Each number is 500 + 40 x the weight over its row's rms, rounded and kept within 0 to 999. Layers, rows and columns count from 0. Numbers have three digits each. The size before them is the row's rms in percent of the matrix's.

# layer 3 MLP down (transposed), 1344x512, rms 0.029, rows 1235-1251, columns 256-383
104:562564480457472550563543558526447466508466451490434489455457534569492555459473517475491486513476514506493441511492501471451345513492507473597496492519521434438558446522457520478470550595487471525559456470565506505496567459547505462405536435499477499529503543592486481544519482462470557537437482485505555508487445493455481549460514525483505524514545476531479476501485481493547537502479
092:538534581464525467554504531478483447503481505539579453478555454546405509409462469484471529548492482576459453466456474528533559528453558455441488503536470516446522453476502514463545461484504454471536484522468490392495429518492409491510426538446551549503469439516525499535502458548542504533478505463478547557445462452524498456452534473513516518550542539545535495519509531465535451518474
098:532541488582486592560486489465404441546481511589499518510503561454528485544487491504565525459492500487465507494540558563554420484551454537493470513537507471507514556508527520558440475530482489516586532483424438528511461415478446414475505510512522447563494483488486526499521549455520519446534506516503494505480498510522498518467511470517394549483569517431464528530507533521526480544519
102:534526491529492580435519508479445482425550475422574504519499512531534537536513504454505497491503501584526530445425537475493355578483495588331524472493477484509502489525533558461471454518458494477590496515543477504501471583485552572500474523494504516533487449489492471469422480532517521509483572516456425515511475512541509487516442512528451427508527502508433472448500443465511520497477
094:458545397506447497483482432482505540503434480510452508557437561549500555470471506459491536440548490513563538571467501477429734461488455486429530493469462540456446479516577521491542480509489495562462506494500517432545531489466537440534435536504564510469500446510500551490482536549517520429512518531530476462473545543526462478510432562508492427470487502456540480480487427469566414500541
105:517469481507459541504532473468499522477520503552535539511533495483571519428469517484507515523547545514501495494537521536486440462457486486568490505495542447547533525503498463487529516524436477488481513520454432588444508457518550512434497522517529517450512485528488557438442570513482503475466511481522504579536517507529451516451481477477485481471431509547448540462422450509515543565488
095:480461522513659487587445486478556520602518506428451520496607453458526550551480479442537481579468516526493495513508449550504426560513518540499563509520544546512426482495448483521522463516500525467579434509502495527453503463490518516505542541534435409441487498512513562471491419451457507531553483447481500463542471483481435487482544508485559460466507484537519489541494538516439410503504
101:574555505520511495539477516447473453501523528489483448541523472475413514468495504459488471536475481532446542478441591443473393453480507529566510550557514504489489495502538486469479512549530482501490536570553463524539585518435474510469548489517505469480477474502445500430506459463461582532462580446469486536536478481518482487509513475487528476517451472464485475528549501522429474445547
099:474536463470497416518509561484536526496516483506462528487578507561541541438478477480468530492509490485570517495515419459505426518457467516515441498495507537479514444589507535466474453441450454522481519533493511548476416468467484521520533483489514500425532513457486507536480391550513440586509531485567475473474536538429492492495497505534496432519480526526534470552489489503495522527508
094:528458490536494519444527554497481520454501452549520528547499490515508486559441510509551522472474496522486518542520485513544408621529462437632525497477499511538541475499520525515566471459451526507420535533497497452484598457497525538449580454535425522456502525509516514528503488531531469544570433478465529530459486458521486577537488481464540487464486464480496511562469489490509533526581
101:530515504505507471513528534504514460497540478523513454511505512425472492469521454514498504515461497465501452568512428493536268492451453519768503613521511486472471463494479452561509527553387519420439478498538457448491520460484497511513532449477460524527538512405458530524433406505509471520549485541443514487539531462510448461544477485483398516496516520522464453469521509485541498508477
094:501549511484491431407428597508483507494565475563487427496515507488485444458503429504463482517459444525472469464500440524491375440389507432460473567557540519418524503478451527542442454492526497603503393541516425436434399385461413519441485497504473482516510561514517445576475460510511451504467478542500486505514450529487521489482490473488494503489515517467515498538481523499474509474494
100:534585568526565552503503521462501554614569510474462537467451508444563536545436525500496455538541523459516534542548479558571492494435475479389501524527468479500512449504510489507488558524548488502492521530437507442499580408434467606501517491543495494473610531490468459481485434405475508521511473529471498415516531438476503433520557494515528480541472504457460564500521493460434513474513
091:533549505477489451532512529482450520505450466524539438412567485492526490565489430487500519477529517524510528474452487542546194447556522544570457467477513498535466495571491472492501572563569520430510626540463485457475545556546517506530497521511479460465549404467511560536459469490525490479537561557493495511464519451474493436544492469428501505485488452490482508524522495477535566474507
091:496488514539554520508456487432436536497481385502524533515611558454474501478506543443516462518451522498423492429461478570452482499501528508652443478477499514484429548451484472524456540558532565450450509428442437546487505552451573496514528463472514493528542542447500486511515547552473483508495466458528503544472482466483522519545559492451428520477450487497519521510539501473497507506446
097:480530515476470490474517470463513455527518485439475491495478443491402490500499482567439538542545490498532470499481538481573561528513432473363487461531497459482494494487499598404511452463541476499564493447459531517519415493464498512575495521444433519474468508506518511525461527503471523500480514570465464513496494518554527536503492522594524513489496474446526455510466506502457513462472
084:468514500559561585517537561456506518544439497577503481490469539501473563461530473536530444422543488518499454466474507475396289482498484528501520489505472531543567561505445584478465493485532513511466532501512534492543471528470507492493549586527462462479499484540490483474465447530483531509467582551548447463505469557454373465497619503541524462501505466495479554447563565505469502419494
# layer 3 MLP gate, 1344x512, rms 0.0309, rows 1236-1252, columns 256-383
088:545526435548532532457539470515464533562474543519461463480491464482599503518521512515487492569471546501532557427559546505519460476487457497500517535515513453553511487491505521470369492482506491616507478539497539508542477499539523489479460552460482463508474551497462459418514475553500435502452555524543481400559470462469494504493482506538430502460486545445471503483494514636479474485498
094:443541494500548510447512475496417504465486519530463441521478576551462558531437508481520522512506568567540559467490557507492477505529504476437472521495512520507449483586480526510507471476480503479552527523525506460462508607420389462487493500491494500517490497530476491438457456515543518475472476509600515500522518534486517479448453540499482593452526553473562544465495503490466532478493
099:462483492502510496448574427510491478451529458514491500497482489524521513499516494531492493528446445515494488527398509487505493523476555517462451564536532441487500528482523474483513481525484436435488552460473560477492504456534548531504518450519430602531475483539532499480515502498457554438527513493556495496471444529490445454580492533498467444433556479539475468512458457504547498511496
098:507558436456502500467487398522492466505487525417475484519445538539422502502480540496518539605526421529503399520500491471459515446435457526478466473460458527533444447569548515527456483440449582573527528536554601528448481447484518482513522493440510509525484452557495514478536429582491450433550498516581513485513519483517474565560483515483539498417449459442508550494556465495483404521504
105:459515508523443439508539506468486508462570470481532500530533528456557483515434502517530504540556543526584474507418586478499475484440553567525442453537521431506576481459470476480479586519530481477519564557401507511612517586485511499464468549496492474481556487491538544534468545523570556513399521468492512493528462517504526523522529543477443442433582475550524477531475453491476521517499
093:496519536487447511489526489567494409499511491504438489463416503436502443497492526508579483517469520427458493502445550495503534485491502455477524488419518492512545531493583439491471468492546512594457517437513501529486525428534535444543447424399553529498467469476470519515519533467578526499496502492484550452476512535397437520469500417509522527484530464504497467488465525501566580555548
107:414463417516484587441568490573496587553521504527469499468431537513546501537475525497501512488423551509485522483502488541539467552497499515553463487476527432490500555477455514515443474528527469498561450420474527487479426452489560506545447508442525577579450464556486533498441499491541444521548444533497511474482573525516474510463503495532513531463534542472487463480523476480506579488467
102:535442485562491564484454496519518576542460479528489510499446491495445566523533510516434483536491539502461467515511448495507480465530478523516466459534513490564462499456491441473496537546501471504521496501553495526498490448482487449464466506533488518550478435532392449490457456472529527440507493528455480502510538520434550436431495502437472604489465457524411432540484486465558495523443
091:601482422519485464499453449460527546503482487570510415539522511548543469528474511556502453548500484498482522544460544583434457484478525478475436463492525497504506493531480591526500566462543465546553520474468499501521488515497524462542492519460498472539494473469449459581438535415517510436444499551466525559462446535506506431466493510504460520520413565431531451467543490479536437559442
101:522445451462464539533535447503420541465557456467497537525493487533552459515442562507442454498464567518572538464498571516539435446498524461520534426459440451459526514500480592506476518476505448550507486570464548486493527462554463534520463543475516520515473458522523445481529588476597552471433492509556523505475481533501555523488577420474567462554555503487518489503547465511460534505518
097:540516531507534452515513557515456575524428452547503478515452501509494569452434566521563480481486462488446481541416523554524494524530502439444476536447492488491465540546426523416477523546539477521545572449561517452490501579511480505523528497471509475520477527480487431465527556491511542495510470522470475451533506491513474497539497532480440555470411468482577518482430450460507442551514
092:505525453489403504514459490458507500436546537471542497538537504501487530484515467477478552482467486453536511513501499564515512474511552518537476517436560460501498420484455508510481466474544500517593412433474481462505467537518524487503519519491426527524455495474492501502511621513558521451528545499473518553434507512479483519518435469443469526487531479464425510489440480467497516507463
089:522452467467491516547494480557460580563423480464525553588559516460564531546573474529564458492487530432485465552503524497538471533492510498537436542477513530512443524581479499494498504532440492510457518491554422506464473440530403467555473437467477472491491452539494475473502492496450539540531537517442500471466574483487545473621434482468527505470518537504477491481480462479575530464527
086:509533521539480376467442558478469503521532499490485514484592506441540499498483389571393482466511501531352478438498484530509472524516549470576486442489541477495510490443500485456503581464493522422463486419486472480431516479493452542557476538531522454553548439602530425509434501543543464531415501432477514448517549485465542533479527494455528529500462607506551471530500517424490506475533
090:538531554501521455437485430468520452564511513490506471475524491554439535459486436571506494518502451546499453510555602541520445555532488495475466486549534488518505498463453538419510487493545467546522514465475543477555431541472464431508507550474477480523455527457507507482488480484481524549484489524433499530513550519601460541531457572518482491527475504451516495484497431497400529460522
080:536522513455488482507528506451499452439551502491498539525528468464579503572465471495434527530485474499502509469530477522462507473547555546546572484467473504500531511424522472491460586520547441465534438482466503455484499450509546603513526515434501506473473543461496508539394596570561453530532469526476485487458505517540497501464411471492433487518534476459474541564512482503450517466528
087:475492511503496580494482500513513503500450502471487596550514496510524501498549571460486435463439553483458563522479410515452498490512501480483557474475454503451495578506467447535451507507496512518499438498502491519467481521443486429447491453507546506484454497472548376517543551463431486549493500467502452509520543498531538473485518506485496548435544512525520402469448536489574511444570
# layer 3 MLP up, 1344x512, rms 0.0302, rows 1236-1252, columns 256-383
089:487503503456548495457472468421469442491431463520498467549527453521513544452511472592374531557528467584447450541484532521514519472489504562531516555502425477478485474436508492466510531551457508463521505523484520491530440608517435465507456538498522533471535540450516505489495443493523406540488477448508469472453399469507574486480531473528520456558433520513516491486507466445521405487496
095:494455440558565588504440520508450419478491502564537469512538539501564474517459470445631539523441529435519512504498499531543503456509441548457475441538512465567522544512464539506402492490499507531526488447425500530545499458523497461526503527510515488562473549510447506472543504479483478504521529521478530470440505462483500424543492472542425559464521534451524524507456559517422436579528
099:555552546481436481522396470525509483509451511520532505508459542461497514542514514596477490536539441489463602533472572473528499486549454475473467551509463544498493589550547549492449519511581437407502450500423478543475549462485505556529515546543512529543508427441467501486523515552523535503507453585481458473468543450511492468548487427449478491482486447456464411502507447516574475474487
100:527517478504511550484501468524495463495551546434487506581489526530552538514481536533506538567484432487467447551463478513467483434488460538490385505443439470555520516468590554472430505490451488569583541481521633545409469528483529474442451524445487517490507379503545515545541464517577481477538530547554502452558499507513518531511465542499530474415471510452544542558498480448428506518419
104:538453533508490499528512436463482507467475537519495500508519444443543514448447435487456483533510476534504551527555481536504471521431476468496509475499529448548468518600467447497558456500513452543518494552434480484403525528500539553507499496466546478435537502546458508496451540493488508521508514582511551451551554502481482532519458508455509452473497463490537567453506455560521426518494
091:536531506496488429504582474412498507531451508477476515501456515501523456454521376518439508451637475482448515495502499471502530505534434426492437542450512539470530443557486529448512527501558503431454546541499489481555486422474522527518553444517504513550488519542492479479535526516515594555432499519416551489488513523534513483407485551460529543493472495496498474474521486554522471502478
103:523478522489498531527516528473496478515527502455493451540467393497422478482518543495424539495511471544431546496451438454408495485455545533526554544528523510477465515431560496545502495505495537562441472558535487525560588558479476558436484491512509452459530515492539428479545494491490484508525468516506503515508472454463512526449527452548493479521480499497498493451492510525516532454525
099:484513408492480490474590614453456483567521537519480451438522499518527483460520475515402590454485539518561530454580464507503493490484577443487534469500484508542593503397475504550458522513439518533522453477554528454543477573535533541534521498473467508440458462466477548530451394562496422504577545503485494472541443478528480513509497526507497449522451502454505491519534476532456453515589
091:504467490555473537544483546516491526501502466488502548497497433553468490545428540483594522442461444520511542534496458509451524560554475382522520485458507491518562519550511522485555405504407552477447608531501492462449554511541530498505579445539517523489474540547516518489531507531557548531558507519464452454513469470466514532591497493424504488396467452474510521591517516534485519549575
100:478512498524535483442514586580508492486479513521524454464432456490422497467545541512519493514459515495479497548466441488537476469490456587539493549501487538459434478511507442617462522580441521456474435487525438493505521499495514467500522505485461474526490510468455529542464440515437420505524488566452500488490504499518515462484433505498498531507465590533438445461537460433549485512503
100:497500500476526497513478500526565519535504500387500538550573453503483511534495402468580360470485455538467444477576490546491506427444475448468524455513552514506531441473510581465459503483477539508510418537463449474478463443535548450511475486532470418485493528515481525453481500536493444525463531556472524428495529480452522555446415508502539508454535474479467583481527547482551458399545
096:488628565507495513480415506442520475488546506450491579446470560443482548574433582487539467540500506476512470547435457555579501509487474501522429473499489514444446462609540582555531560486575446463537574527458379492467569516435461538533509500498489465525620497452503458497500493447502527555523402492527511477527470477527486492586498488450459484501482529503438486471522494505516494507555
091:531536478407521495478517520485455532497489497553503426520521463505526444528556478487482611483501480493472576511476475528515473442503491579470516486484438486542427465544533477453608569486519494520478481566525533503473486483524478529505541562505500525508513509466496534498470507463518465474504517480540479541436563506465475509450543499484564590512506508497475515530493502519457601592471
088:506538540532490400479567457504523545463530580515460441514487456525445499507489510560399457477555554486444521595527536508527464510492556497523514479523469522475474478563471549484524476512468443514543488538457524491446519461467507531489535534516515509446611490518502499500527490453522500525519540470391505494518446577525517591499491472487464479515503584445449543545452524498512526538529
100:542514563521468495471569438491486509549523484541543502509447553484452534463512508538535463483493533499451424508532542495571360517494505502526464535553505499570415524499418504487504500515472464527502496485581530536561478468481425505538458418491500441561455468522517468393527451467464556484500484511504428527504494543499470498522476531445549540492547460511478464467529440460587536493469
081:543477522426470398430405522523531482498495521480470494460499470443487513486545424508424478465548493591400503518518472529506454508490517564502481463500491576528532493397471433567519452503536590524506557515426458480438540444454474537479569562496514480549531465464488575429500491475557516530495498523469418520534527520449441511529517452547511493563506539472520564494572464583474533510549
093:534494597431563542454550515603473511411598440413472538524535464464459432556461481484537503498508524482473475560515539562547511513529449463486465443523482472521447474471502512453485458464556474538433519527504480515452469540499439507473556470580515516347533475455531526525503592459508529519478490468459498537461491461542493554528456518563506461471552502530522479543563493476553444450419